config.toml
num_hidden_layers = 12
intermediate_size = 3584
parallel_block = false
dataset = "wikipedia_en"
Each number is 128 + 24 x the weight over its row's rms, rounded and kept within 0 to 255. Layers, rows and columns count from 0. Numbers have three digits each. The size before them is the row's rms in percent of the matrix's.

# up: layer 8 MLP up, 3584x896, rms 0.0598, rows 86-138, columns 384-511
# down: layer 8 MLP down (transposed), 3584x896, rms 0.0647, rows 86-137, columns 384-511
up86 097:114124144148136138122142109124190152124127171142129164160138113085120145125147098082105180125135143132098147112124126098161161126149098112173093140110125102119148114124145122153124119149114143142111178134109083135129108084161107174173152131087216131125096121149114158112118141104120112140120093139158142089105100106148121107132099107176127137092120185105143107112055121126105175117132
down86 100:126112157155108116105093115099100121141152111143054142125142079127110118126117156113131181133144144065122121133161144121177103128120175130137132148144108144118119130136112146133120101150088109108077108120137118116140123118130123120110091112120117120124096114122152128120092075120072152108102149111158071117134135087128127169113169116141113081125120104098104105116130148169137169104108
up87 097:134114124115085140096151138146127146142109125135079171176157150145113111157128121113144140117108118148133117089151090140095131098109142122120119115147082164101150155103106123151121104124184135125156117117103120141144123176126148156125131139122112129126140121106169102128125109165113111116117139138118100114151176148130106126126114161092180163125098130159158130125115114142152128143169
down87 098:146140151146134109149082099115147152146145118108149149091106147142130121113150103179114151149125144172131127143124080132120143111126128116130157116116139169184114162121122104163102142107130099157153103092129113104109138143188112135132129116158117113126129110154154155143111145122125102171143102102085120116120114088137134138179156123143106173104134134111165094143155126166110103112123
up88 092:124156136122143112118103123161116163108113151090122108160156112106148085153161151150145116136176111136141158136103141136152124097110157100124175132130145141141163093109146151160143157131132098108111114142179172083111140176152123134125116085103111114127110122160134140134171101159165128155062135154151108112123160096125127108154146113130141107151149113158146120140075135130104153132152
down88 101:124135086126134157124107122096125152156135154095127109138108091112141136102174098149147172123105130128159125132115144116124096158103135108110143105105125114133086157122098127146104109096114140078149111136101136123105154123119135122144106186115098137123144131149130127056090109058154117115136110121108149134079130122177134135130140155136135101118082112134136104147128082141128167119140
up89 123:104149109133099101081138127119167103086109172130148143134172125155118132110143093151107092104121148166143153149142118180130139131151139112165133138104123107150129110122122155137130102170159121150140159126124114121107166110139147137176158134140159119148191114167125124109119109122172100133164146136138137107126151130116154127116098114140154132105105124101133108161160182162136153081107
down89 094:135103110131152195146090132130105162141088130099136129126145114113110137125089169148146140164178112131096122141116137117180102126118123104128152130125152154142116146125133138139143125131153119168111136106121130143152108138161162148102118132118083097158069080127143111154129136132170146154108143118080142131132141111150138153125145157105136156141124111158071118101125096081102124140181
up90 105:138144134133114091164129122146129121125154070164164131150128122075156145185101113142134126120144138104157153097095123151170131129112149127126099095125151137123110109123161106142125170165142107126156111119145135142062161137133141147111134130132155136112086132141157113129124161166123109100146143136083119057125119150152135152172107083133132082179111154109168126117109122137084112116141
down90 102:150147142122112112092118079114144097110134106145125104123100139096146127166092109114142134115119154136143157137151153120122141109105139124142138101170134134145096141180138064137107132124180128080112150113102130126096111118182113172106134123126122158118060097161088124148118164128148123147123120175123156144133125133135164082153098124162129152150097121096112111127138129090115144138143
up91 116:117107153150121161128132136111081143130100098122146125142140133178106105141113105140109169114116124089131132115136122137134153118149171143193126120109146128108137117150133129116133159096113112137099149110157102098127124141142143116106108128151152151119074112105188104105129146148138152100113138181129132138106068129121110102147136135137095151159105116154102132144127112146134090165117
down91 115:117174119159149137100140148132120107150078074152136084095114109167132103160147062090123148102134100107100134150141154106142134137147093134127115105116108133156139152128147118127145137146126106155155124106117130101106130115123149083113097137151141146133148132173092145159099137106123138113123140125161147144138143140130123121167135137121135139167125139146097138146128122133114101160156
up92 127:093104106180149123127111129128081120137100153124132099166120133160128112189129115166096105086105120148178143117083117140112174145102098154112106114116160120106127110174125133090129095142110132091094103146150108119159070136110151135148104096122108160156092119134170163117175129125077131123127176119122127142144111103149097129129143162128145122136149165146122100143120177170108126148125
down92 114:171126151168129091142134145109133128161121161161155097134121125150113126156178114141137148120139123156124143141128137167096097106135121158138091133135140115154157144121132121117156103113095127121102118114144126112104138136134136134158118131114069104161152132120182111120171124120045145162111145134101122119101150104184126141089133137167157147109133130126107075116165173126125090149142
up93 096:143105148118141133146136141142107117149149127157086185121104130129132139112153143090125149132086129180154119099154087121149091094149132114131152162128137109134125133095109146095145181141119123161129120112190150086116170121151117123133106118077130141163096120093176112130131107066115141091114121126121104115141152166099160143151150123124157143167118158132082160123156144099132169094105
down93 101:099128116124119131150096132124172142177108142128161142133133107126137124090098131129098168086128158170093141169142153167136141112138141111130150117111120124182134139112126100108144113119119094111124131131121133160117105135091122138122146113138151102111134134122128133142119153153096131110144109112149147127120146119156144170147100164116114076128096121082100122135123121077124104116161
up94 109:135134145145126175146165112152153129121155146114096173179124067114070083128118121142137098121095164131103092102148110132102112125121138144126118116147111118112145130156167113145111126129117139119133118134147178110109138110126129143122126091131163147139113101089160120175096111099173174098191113118136141125159107104099122114169163136137132117140066136112174130103097152104095154070103
down94 088:125109120171139134081121117118104172103109097135082127125124145101138162144137139168126133185159091162171099115132112132114124143131114161117131138123139130118144084145126132138134141137104142113112126162103128125161128103070141108098085093137104105103114157144111141166142133111101144122139135115116112148142126164084102106113178171130129143136160148129155156088149174131117122128084
up95 093:125116189134118120137119155117147123099116147110115127118106112133147111152135131119106114167160137159123123165133188160145082165124132169091144146087142146113159155146088145101103139146128089109089109130124128129130123150129114193168155090090152180100151130124163124136115159107172122108141114132137096143137117101130108108096173149108101137109150152165145133144145109125180172128084
down95 098:161121083154145149135163122112111095101106159114137077150146067138111116186142136083095071102106097160117121123153155131132104130121117103129182154121162144093125109151117087109127160108098112134124140146121134135141132136129135121147116110098141135144086128106123111136113130139107122144101175111112121142147113106121122122141109103132145152145153178123110128117102105125089145119108
up96 111:128178128123100120135134152112140133131108126108156047162123082129171061111149105137121134142107151176122126096137114120070149120146165141098169140133094087128141118154112137106111115126113147147159083169145161149138137096120130116133071133113132150156101151076137114078141151141138107108116090134154134129114143152139132153165159115139147146153129122129105096125111156129093147133181
down96 108:090130155123066124115086146096103108145140121117114128127106143145110137091172109151134113158167106119118094146131111104116134120169092146110150110124142144118114112145131170145109142143114142113100157121070106149109124103093157143139138142114122110186102137083078126086098171146126124090125098121101120153099102080134108107139144144114138111106163094132086136134095170140136140144169
up97 100:125127160176122104117144109128198124160083145098127164096124133098177097098135115161145121103158140121161123135063104116104129100149119084163136159127097107192101138140113156095133189108122093105135149106171129087167128133107097136099104141109120147164105129127150168152125147102131123130161146144112143132141135130143089108127097127122144146069115091111139086109097117092129098120114
down97 103:096145147148146124120170108138094105108084132157097131120105093143145136157131105142150158158103126108098103151142122103158117169164134070114110107156127128147150188162125143143127124140136145126118096091147152128108133094092111171150184133110175111128107123183133102174120121120143108113111100167120144120131129130116156139157129105140086140109147188129152120157124181134162113124147
up98 102:109119154130151118176189108133138136132148160107141169117104112085131135140115096088139120146117128155116146132134146137121161147132121082124103111098165097143132119058088146096151113119113115125122124141109161157169136147146120114131092131105147113100107103119140120163094135153114089136102164145150104132120144140130155142140118139189147077160165110126111130126114151151140099091193
down98 098:103127125118144112146116112091141106151157146123094125134140123104120174163157105136118148146122113126114149150153125094143136116097084113125107117126116163117154121078111153113124113105115117098126142141171152114134118184103149166168082088161174120079147147123121105133094100144145150124130151073085142095143144123163093161088132170086142111155119181083095168121164095132189110110177
up99 096:144128160141127157128133107148122074070126098146162149172127117143154098113106152082112159119107144155143158135113121088144165144157121092146129173105205117111171145093151101123110112098111144123107058137154132112121156163187127119126092131142114126127118131125122135162122145144110169164110099129164094192146103120154125130146145176084130118087140107085105110173103131132097171151094
down99 099:130152094086103132175174117112126158119133154130084063119099110113123086146131151126102138090117128122135157175111142175098130127131114111144128119113123119120097101105128117137130146150170140096166114164073087144108142098082109158152115141130078085150133164098086154089116124083153122112136177111149183130128153148136163131099120122163107146167078116148100128155151148128158074122109
up100 112:131141165097141140105097129110151139129151119115160143188133156137138134115116126118163134141073155139114120105152147113156087102128111147117151090158120114114106137116193128082122175133132108120097101132137100133116187134102161093141142130162090135134103125152144167133104126140110150151118173085121128134154157115141146120132157145134188113142174099101120095159147130129144131085153
down100 097:105131146118157118154117117140108090132135126177138129122134142104131116135100100121138128117115096146121146091121128104134103117175146143122147133113132107104138122135118125099098156153139165177099137150112112121157136125150135119156157087135113135129152087137094125141130117142143100160118171124144145131180104119102149115134104109177137152124145109138090119173124139147106094128140
up101 098:124152189158093137151134119149168108109122077129093129092128122091089108176093135121115143144123107116112088119117119097121121116135170117093174127161151120163166157117136121095128132152157120151126082183180104100095161128141136103086137121139168112128178103175123100136140069169137163132112129158133147107090141086154163122095120120100074160108135098106167121132115143130104058117161
down101 097:107102158138161117156126129121115117137119064140103154103085137137125099134158145097118147126084129109107111122153145116130102133140109095105117126131111121165134146076136111101077119083121164135127142128127208114078103098167094167128134157129115135126133160123108155168108109116079172120166155185111125127125149121154158062100144154100105111096146131121120114090139147102115095139104
up102 097:125151165135099104132153111116121123082136167160116110136128123129140108109152102136127115137130138166145108120132111120120141107130146142156146132133163154141136129160065117095121131128132161183148140172095106111135127131082113141123090183123141146118108142108150134154117157169137152129118123122141085123174141146114115109126114117132102113146152153143136148128138141121102084129080
down102 102:140160109070099165112157103142082165128155117123123175167161152111085059108134122114105145081114125097105116121110140144098115154117119145120141116166123116111093157152116126144080119132107145160159121110127128107139116133118156159132165146148140158118107137096169174112131125136128140142083111121087129171110166136105122140095101149126156141119152105086107079101110098071167107107102
up103 089:145107103121105131147111132121163117130130115131136130128132114119146139122116146170088150132115136143132069179146144073114152122138090127100104092169119118110119128103156134168118131156166131153108139130132148110125099107179137158179144147141114160108144109160127121111168123144110121093126177137144130145101141136160126094122113179062130139106100141129120102164117142156100161169136
down103 096:109175118154120170104171175122095089098108109075121123094141113146155158138117118161073129152085140088145121141079106110144111113071126127102162150110156092110143126181122116158095116114159113119130130113117116106120151137106135134090140097094116152142134117156125097121135141125103155143108122161127148157133115101149130141141126144091149124140136145157164115130149124100148108152137
up104 097:145132112159123168113118125121109153086122115122147176156140169114159121137150146163114125174118115100115123171163162126135130126110158114135085121104169118141110148120147136086122104158125140150135109112102105093129129110121163125120077098134182130127119138087125109093117133089117124141116154104114087098053118084138086150105133116144120107127110136093115130110141128116108114102119
down104 096:131168113117103130140109139111127124139103119146128109152129094161146120097129117152104076102161127117118121154151127117137127137123106134136138116121161138144115126128075150112117091164131143152126094079153143128131116129098110121118161130156160117182102116070136086138121125116100091115158054109176115142083099119115132096110144093140129141171098087138128129126120122143138111138085
up105 087:171112118141106170162091114106140155165111092177147150121135109135118139171124134168102142143100144140072169150139088145108090096126135115121104089116138110130131145118152196139155117142106123163108176096132152154127113125142146126113119097102139126099153122142184119136115149114135149148140108105075143180114134139154159082135148096108115074143125117134127134162156139110108129133126
down105 094:105095163101108106119095143135142102129115122127142116117133081167086109138115125122063114109118160089141121110145136105114152114101143115141129154121100109121147136122094152103097121086136109132123103124149101108144121125195101147134107099155058123156107151114156092059117119133124101155066134152076157132104146121141115129102082118153135091162148074118161141127087132157168143101105
up106 091:097127130114120161169135150141169174125097153156111113121103090158151127126071100139132156157140134122147195116125108098116144122113148136108118154129136154153133138148181126098139147123133128077153099163154092147137101153109192135155150139170112156132117142195149113132125120146113144152106120131142127102132167102187148113138119117103133115129143124117154125148159118132134103105115
down106 097:119148107134115113134112093114111095132111157152171104116136131097151107162122109118101109116145110102139142119142139099119129128128098154126120142116141121115146070174138128150067141131171106102131144132159092101154144103115117128133120126145114134152081155137154102106136100144113130106082143108094122139110074139100150122111135097115144119142114102124160108094107072142114137114158
up107 095:107133151124119176089102096085145089146116116179144107097178126138102088105148184160113073140149126147102146160122096113118091131119120122121157183151136111141136111107136110114139113102147160131122100105114115122123137149183055108144155138111115117164076176112186156047160116138081130108110139118118123103084143117134113154163122124117154146116165102113123122144117115115117160136134
down107 095:125144098147092147119115149103098124133121065109169123127150164108106081147126130137117157113087091116063142151115099166109118179104125083140129155094138171125129116095132120135136115152139146103155127117120128144117100157129155115121122130099114108105071130168119134120184109099138138156111117117130134134141135110154130120162120121096083132160099135105120145116115160091166109119145
up108 104:139163126163089131137169104172107115111118140102109127108134115068113117087134117140171176164123101126095120179124122135160120144123145184147118087139133154095067148117124136079107138118129194126136100130169126117152140146121097148167131094161099144178111136136169162142178201143136149111130109095116128154136164114117110118135149143126159152139153145104122127093151104127100082125132
down108 102:111112110129098121099117132140124122126127105112153123118112133159057085110080149106137132143094121124141112114095098100137112158183170151147169126112114103132118127088089186115132149113111159105158144105132160148112110116092136104089139127165125130170124094090102126139129139132139133164138139163138107080167164124127112131193093134143131152136130140139096143138096120119200151126154
up109 096:123143170151132107147159089131119150102097122131103133127135129101161141110139121140133124110076103104117144111105170171123155114149128116109126151131175115126119134140104139141111142168093119155143147150127143105083122136087107112088114132146171106143199122133139090155095125159130133138138126076135099087100129131128136109090112122113102131169155128113086169116116114103085163145113
down109 100:156115109126095140109123125131140131148089102087104148133088125143140150139137158170153128148174126150121130138099150122142103126132092135139106113127112155108113079145114138087160157113088056106120138144115103113101087154139119156104085121154137133112107134120064111116166136156105142148134147156116085118138099120146126130124122158162102126117114154108121104120124128112055078098150
up110 102:114147134072157067077109111115133123120132128121100151161196103133112100143106123136106133156152144093131127103147126102125169079108072135153185146081161110082122079122089155102122113118135151139130129163141119106145120172145159089140138110142110126138134134120104090140098147133146191173150117148156120102123171124110165119155117144133128129132122178068108106105143123098076118118122
down110 101:091146119159148149114142130111107142139192131092116146135109138110108148144112132120114112141086150119078205137090113117107115144152157141131149140129057130162143150118137140152165140167132084124124104128126112152141110145125102104081174146167100119143185116136125096123125141146112106118126127087112128111115111122120126131109124138118088127125166140124103055132142108141116117099120
up111 098:093180136145091114124155113122081091121098142092166098138147147112143154147153097100132173137091135150145138109142161132126142135136151132138113156148107111124085119118090124138084110133125139150142137126144142072132110153122117128118095143168116152185127111131118146169143115113146191154129103112128136160145135130155137084168137116098130137156157097125150139126105136152158149143098
down111 098:103121123120146148148122112143147148173125139133104128081168088132144148079098101126084138146093141118080089104115072121099108114108109192138131117152155127124135120098105104091141092186095149116121134096099135171112130136129115085154122136154146101169106125121152116138143107093098131154136108108114132091150162108153133133091154123112122108107113141159116134143129126140092124160109
up112 097:147142138120120135114150136137112139099124093134090138137118116148096160130150114087097106098106143081077084156132104138130159109141167120119123103162122117110138100112119125175130147129127120127134126086158105152086122136117138128138136183145083116094148133159139148076096111143175091158115125135120136074126159119092137130136116100152119125102111135082134116154134073108123120146161
down112 100:122140104112135165098118169147104150115124155140113105123111092136126176129133100140097106141128092126052147130084104136170125143163098134122124135120135124128132113095167174145105113120115109156155166144103133050123185070119147130141126139101126113106110138139135104096151162156110117064089104152132084135109128130140176170090102087128114151107106099133119111130102125127172114141165
up113 103:138098144175128123110153121116151146137165144083093126121156109106133107097128128155150111136160154110117106102180111108164150125162096125163092172092110099172121097119162143156117091114117149140119125093128138155129151147114075092134109106164106159155095124142163135141119083147141142174141144078158154112163153116165101133129162090120102151115097095185166129124108135156116134115146
down113 098:125115130135147144122121157169152141096154141127130096137112150140165141088141110111151122132142114137156166065092161107159135115081125137158127105155125165120151105126149098142141143151104113137151117114102153127129170143143095126105141116118146165153117125131109080117118086181110097127131116164126120134112119116161089162135122088100187094123121084088172119157089147115157119118162
up114 094:127094124106134118126105115121092104162153135092133115093149083157132184159146167137116152157115108127128141131121161098097148132123120089101128154134128157119132111122145122102144097135154095079115147125109198110101153161147106128129148143158115107085104124118136134183103132174144086131098160143151122093097118141142167117095149109125125093126079109126095139147114159104168109108125
down114 095:106106149117117109115128121134155096104102077140134096140162088131123123164107068167113112122083117167115098160123166095146139155046125109161131095155126118150101140084118164068130110147103100134136167126114095119107116163137132120152115098150124162161109169148089139110128123106118110073117123138138080131101122153129065099099093134170150130118108154129170098128086141135102125119172
up115 090:147148172077125097093123166121151108170151119176143140151120100112164139151106118107116152171136182185115130172127135132151117094124101124116097120110108085108180135094159122175145125127121116103148144120167127124115128119168094142159174124166129118179109133136153127130115145142138117146114173123125173129114100126138114126107128140150130146128121113117168109135146151114120116151131
down115 095:111065116150139140117137087129149091120085157116132110068148177077086089145167136136134139164149113098119110107113141136092125103113119118129134149102106115081149090098122065109134148119114116097131120133123078093083130114140136115132167135156132135141118120087145114108133075114147114142133111120125091134135128083107108133082117147152150112149086124149076092128122116101091120117151
up116 092:132117114148139089094140154108103138108121152140103124129133111138113105119123111118142155139101157098122120126158140144130139124138132119117117166137114079126098139120144144139137158087131112144138117143137128158123085098135133133190112165157122142147153166178172104149112129165094118158120087132124119083107132172138134114128119174120108162137132163102149198135132096092127142171175
down116 096:121111177103115133148087124211143131155120110119178122104115107160123141115092147123152155124126111119114137115160141112150091132098138167084191163107121115130109128087117088132088152150127102092145138116125150134179093131125119152143169158125134132127090120111145139130124137120123117092120145127156166148101129116122127142130109103114160149144114101128099071129102083126126170190109
up117 100:127153123096138145141123088125125133111098145113185103135126149130126107126075111154105098125136138151129125147113177146136085098081113112123105196115098120156118150090131156150127133112085135137118098154121128132110136110115136123101157159122087136194163118104133130140175160104122127160141114155118125164158133130111096151089123119129093105120148162119167149105087118110123123151118
down117 102:143139121112172108121144150128166132147137072147143100136106135083144155118132158138084120111137130131148117136140143108115126117060125092148142110143102118163064133114139118084119127116110137123131116140134119136107136152136092128080114108117086152135126127095188083123124125179125104076145156149139130159093149124108139128112156134109099121123065125098114167142132144119120095146138
up118 108:127120160103173117153116133126169120054123106154117087112097104115079126050157150128121105140149165150095144143171098093155132126144119144167128143137122159121100105135120127118164122132130096119137112128114171081131132084115136131115170111136126137131136113106136122149086132099129091123127163135112158157110102167109117136116175130100081200123154126128129149161090155093107154155124
down118 103:154129169120159124165141114128132119115153083132072099113127093153111166099123101145179142121189143085091102117130128121085114133117100156096126151143165136165138122124105162148122114112070128100126137154109111088096114128128138104105121079113156144158101112109134104143125095133135082119094127127114111112140120103103115130136115141113124140120137119127116127125144127110148147123091
up119 087:187134160123124131127101131103166108158131128139125133145123100113134139146113168139136132139163118160128127123160133142158130145148179143128154104128163139121154099178137150138171136105080109113118126130102143092100132132104127140111144136131123153180130099164118137134089135138116101107137137114127133133108165144099119162164110138109102136129133132104139117079130125118091118122135
down119 091:102156073122113101121084107120102118136141112102131137108130133053144109145142101126112156128096087169118150118141098127089124122117132152115090082150121140098103117137136139129129113095139118103115134102125142136159107129133119138108095145100108125095109123112101132085128119128110114146161131141151094130105089138137140094092085091124118171124129146142154133128118128118141147123127
up120 153:105131143110135101137082126150127143092129139112156183135125089130075117119139122140147109135109117126119135156091092105156162172127095177098131138145115153127123130175108124148090174159122066123114141154107117107107127158139155104127073095123141134156086135115143144123104119161110144168132155111127135154136106132136081142122126132128142151152098111105112117113135095129159109159130
down120 129:147153168076151086144167130159111155117090143098144145119128095172109150107133120128171132155128126105144149129121099135181156085102100124117146146138120145134152146133134161129088178173138104108150117175133103138072121099120127146129112154116098130117139137095132125136087123127075079153124160112147092166134175129089093151109100133146119090122128124110117133089124179145130108173097
up121 095:111138123095150101122104118119167144106104145142124147118113125129149141090092133128145114107169184115131132116141129145158105141140134110164119127111105138134133129160154152100137129122131145124141101089143141117146108158136101136169117158122172076155138134175127128141085102105132156073123149140088150122130118135158099098125138133131125121114090176124148102153174152139136137185154
down121 088:175139121143111129138125134129084161131121127140145160146168161161130053183138178094113111094065157110126128139116175146122131125183099142111076120116110141114129112148121133169129123103120149111122137133161130154112162156114132117122123132087160130111175115124097128121153132143089134118165128155123143148128115148099105098113123136168115109112109098117133144099085130138116108072106
up122 111:081139116139124116120124104188180135133158135161126125105167106146104111104111113157131097105085136105112138104123112151112163154184147137138133104112155121113139110118167171118124099154147127141136136130159129088084188072128146137107127070144145112111172151132140148095150138140137098116152125169150151076108087145135145080127121109118102138077138117167155096136140127129152144103119
down122 083:090106146116156126126130140116159155087122144142142155171103093115166140143093129097119175188159144182113088138128137126145123159123120156094123124158151174149104138126085093147178137087137146135129131127129174130116117133176148135122115199138143111079163069107118122166111134135125144147146146089120161110139177120153168088124165104127146131136113145134130082097138144138110139110213
up123 094:129128124093144146121159147124098145134197122102147110151113143126182131189179059154072150105115132126190110141115165126121117139132108138121150094123159146135129170144126121166128138132126139105165124101145151138164110127124173124166086130155138161132091153118156145123130125135110106112137101123127127148111111118105140128109164133162122136122115089151116101096135132132150106104134
down123 096:107123174133124124104161133096083106135123120163157154139123104115091126123093126156069140116160114149118130089109083120138103122103099140159182094151109138133107115145108164131090133127114138090107132096076151112136106130100082120130098082161116112132130138093130133107102184145115132081111122128164165130154133152133149127135090109132132143109140126152151135119123132132128135121116
up124 125:142163120122146083094154178199118158142141128139117114144154118147102124122101122142109156103153126122146098110111123117122179090103121099098136094131143120073148055170182139104128095137139119109158169134141151133129111120085130119173138120116119139177120112141134139135099124121143141132155136113162116121114111130144154099108125122113142055107107155143110151139158145119099141137152
down124 090:197118137123102122112091070142100173119142175118130108140080124114122162118166143175122144148155134128154113128133123121120100090138131111105098145101168153084159185109146135122135106133143157156122136135126120162114125155135156151140116120143127115120139115117144099145084101139161117145128130081149113142104177140115105102155116118116159167114137120121107117083134131143168161115095
up125 103:082122145095092108166135096152159113119070108140111179137145124138125153181132117110111128144159132105090126102101120144122101117105104081139119089127134103122133091104141124108108109152108092135144074110115158117145136099124133160148129075105083143105138127130124130092114153095111127117137063107129115155147166117120114143134115106119153064074097133178140152149123141098118158104090
down125 101:121102117113119167138160124160119125111153154140114123135151105116152124128132137138110109096078096149120094158146111153147137110089134134109138156127091104141072106124121129086147127155139140128117127108142146145094151122117184121093104106109139163134105138131160111135130222130156178132146114136136164169149111138123109143122111109149156143130114130124109139117131130063125132095121
up126 107:154113109118113146155127137126166116108120148112124130099136095114132161129148089141156135132094148163106159093135102116108087134119154141117132161169124109145104144152128151084136132140138151154121154108095089108140144122118095125116130167114152129128150121108114084114109133132109110136104062145138112149127123110145154122130098143112128124125140086072139106146124152111137145131154
down126 102:092129132121140088133146119144128174121146147129105104154089092153109114115139115148105138105172126101131139115176071121144117126132121136112137144158124106157097074065101093126140123138119164075111158175072139158170148146137145099126164133139132151078148128132083122135143098128103131110124138145126122181128100126120124131145161110137152124116102136138141108130159151158128141121128
up127 104:142135089123161138155169159099090100104094117151070126111131124113139150123130121119126101147112102117143109132136131184128161143098104119118089119110108105130160149172134118098148135134146151137140099182134154138120075101131145138106111139142115178137108095113141116127100112189095139122123093120139137125155091129096149135136117109107112158156134133124125171154134090101119101158094
down127 094:131111144152109100104117146163183128120089130112150105140156127126129106112107083128118174119130133097153168112111163118170101119090127125138111134144118141152161129163125146144118119142148128130135140136093139135106102161136119124142132096138089147158163151147153125131172136121092146128117150118145128150119135127096144167127096160119165158107122148078167145146144140103163169141126
up128 104:087140057134106129157154129153097136173088135139107078101161131158077121168110134102126099094130140182143149081094097177094149132147138113129153110114131125135129120090090142125121112141126133111154143138104142163126164117148123091139126155131127117166125129130114128146158129111115142115132118130136116146091128104142107138142143138085124183079131143128117143145113115137122139120171
down128 104:098132120124077119176142130100145131120126100139179113102098151124126145112156118133139120095109098128133143098144121149114081136107134091131168130120125144107152125101141153155106096162118122097128114106099128147094104118096125114162125148097127127120143140162146147149118117167104123151165109147147096146111193140133134123132129143092146137163220159090133139096134129179119113176165
up129 104:125114117120092093110143157124087132127103127126131140104173162163126129142094137141143117147112126111140169099125122138142140161133102103139124154077101101170129127134108156128127120164096120123134075155137116167098156156113145156117143127152126135072114138139137134148155079121179153107155133142107132132161083094154106088144103120119103149120128067129094165102117122141121121145148
down129 106:127140118097152124147105153099087123130118093116101156158163102128131114128108125118089117133148142130120117129146127112134100093111124139130143148158133129111131165116124144139122143116084129115118132135146098142152133054113122140167118157099149136122139146128076112136136145113118098180126096122133144148122145139152147132160116137145112138155136137141156063125105145114132097117163
up130 099:139128174146118128149156101093093115143141107136120122121101142162118191136132139155133121130133135107117173125121091097137136141192112110129098154108093116156120105105188121122143104123138158127112092121106140146125155152092106095079137156124090146142143116133159121157103122116151120133122127123101083037120138153107182109114117093126103149123097109122105062126100145154126098092150
down130 094:140095107163116101135131117103105121130157087136132086143147141146138109134122126143093149085147133156080111073112124103139102156100080130136113182139102128112119150136130173125096099120124116130122089124131128108116162129145101148107122097127096143148105123122147110151120108125090152104117172133122033124143143145134081110154067094100126123084162119114116128110082124128134105134148
up131 096:116142129134101131099131142105093096129098112147120166165129135078127127109128100105120119143107161166124112142159114117141140144110177133143137154116105098124141119154136111144172140107141160131120145155136137163103163116149132119173118117127170137110153108150141124137146154104117118120156140153129116127168091129144125138111116092104132110118124100172091153064117086183080160168166
down131 103:156111197130114166116098116141175121096115145126092120134095144105152128133155130108139153136091076113131149136134117091117149114067148124114090074121122108137104188121084120145153123158143141118162119133144142127110151101127134111087123146133132136132136182171139132096121098138172115127113134156143134136149151157102144100137166151160145114067166121141158087121127156139144126095177
up132 103:096114163117113125161099112158104103170118106123091120109126159139133110088100119154145088097106142098097107116150121124104111139163125103095105147120124104114145109131111150122157096155148140159096107122125186095171105118099120121152176123120119126113076155131161128119110133139144123132133120137125118117078180146097106137109114151145161121171109176159085151136097134150141114141177
down132 103:133128071146133115114118147125124082111109177114089136121131103162086121113107103148105134146097122120114133128117130157123139176158124115108116125119141104126113116119149134159168168199116133146127126090163090175143109124097122130123139138113119132152104108128060149096110138150152105143151136166122114153122113153113117137143150150146134126097158132103153129106155066135126105115158
up133 099:137152135165063174182088120123161130122110128114102110124161152113101138110094159161127144108116116084156139126107133134131087115171095115150139123162118094098110118081140124122139139130129142139150104123123156148113107131135117133121107136091083112154110100121115108099120134131097130114125160196126110100090134127159131122108117164133175127125135132118148140078123171136125144126115
down133 100:151117095131080173118092114136121195131106151126091132108164139119141080148090141091111137145115096113114099094115139121186162086072113153086083136112137098126147133120093165120147086080143103092102160106145126120101148128141137134143138116093138149126121132152132153118108142105134112111107151155117117122108137104140117142125125089150149164159122118085109125173113135137116124102077
up134 098:091146085115139169160140102167139126106112114089148157135126115150185105148137142137121122171119064123105124145159166138118092138124114155128142140125153109148099127121111173120124112101103134124125147135072112152148114116138142102110129095125152151133143143131122149108131126100125111166102107124123127127179122133086143132151098117120141131123101129129129085110148109169104105133120
down134 101:100182103150151114146155157153114110105133120119130158137143078085117107175128181129106139115107108111116107125134161104142173107148097111119150077148155126094134129087138101077122131143143126143074123139126135158121144095178152126132126139106163119104105150130153148132149136128110161132130154119121095163116168122052141134143128158135092152113105160185118119129132104111094103140092
up135 098:129086108128138149148122089135110132112106131122133101130105109111097137113150129135128126114116122147116128123148106138097115153124103131081140151130121125110148147141116145146149106122092145106121099081117127116110131095130148122143100118177106144140089203116153125086108117159180165109141145125132175136139175070113157116169129102108097133085141158115102155155142142131169121125139
down135 104:103162125103100123135138117158107085133134152134123157153102123115092107073179156134134145120119110114122148153079141131139117145101127135143127107132152125158091154090136114131100126123128103116122163134100121109107087122170113160087101127116118144112094113101137102109096138115129123100122121092154142147110141149148148120088151150101060145114105115147115154124122127126164133120169
up136 101:144084118111158104130101115118155099151114121135118095138167107183140099101058139152119124107130136068102137130108151126077092188135091130124099174093135110105118152107116126130156154118114185163117152153156177130132161140144099161149154150176106120137144140148122147098156133111131125186156127124103140118117121129168187098135146123158151144123115136151184094116117079071153138115130
down136 103:118113108099102093101121147087132099123105117154123083066178110160127144104083145133133084099105114103125110149137138093084113147080149109094110120099115180115110125115120116095103116128127106145124153136193121131127111125136126143140132111115106130133087148072105102118124163115125140132106091139130108110123156157110108137106095140123104126142094107097130134128117128112178121113151
up137 100:101131140129156134127099166096120107079115141136134132160109145174130119103139111122099109109142166100102143103081123108135136148143130128107127146139140121149167137123107157139160123101099148148135140125097125144123129101112126130116103140126135126094146104152162117132114119112128113106155098127129118094153137071123132109113165093092171114130127144135091140127068138139121160136103
down137 101:126164132132096096141097090126147155114125158068121137142104106107082139118158094150163127147099135125125117108083138116169117131175153192161145092145152155108155076130117108093119106083116132106121131103143090091151108151167111151164122109190089116163112136124140076111177154138132089144141138137123117134093145143131151132163131148145129151116128094121156159142095121128130118107137
up138 093:179096111159154115129169125099155107112155126162107157172114089102119116115133093120143112131140126118147129174120088069090125103128106133132148117151142075101128109152159088116120127171124151135093146122098127102129134116126182163116125133133123162118186154127134091105112126158154165108128102186176142140125062120104157136131120171102110144119126116160109110151122116138139120124072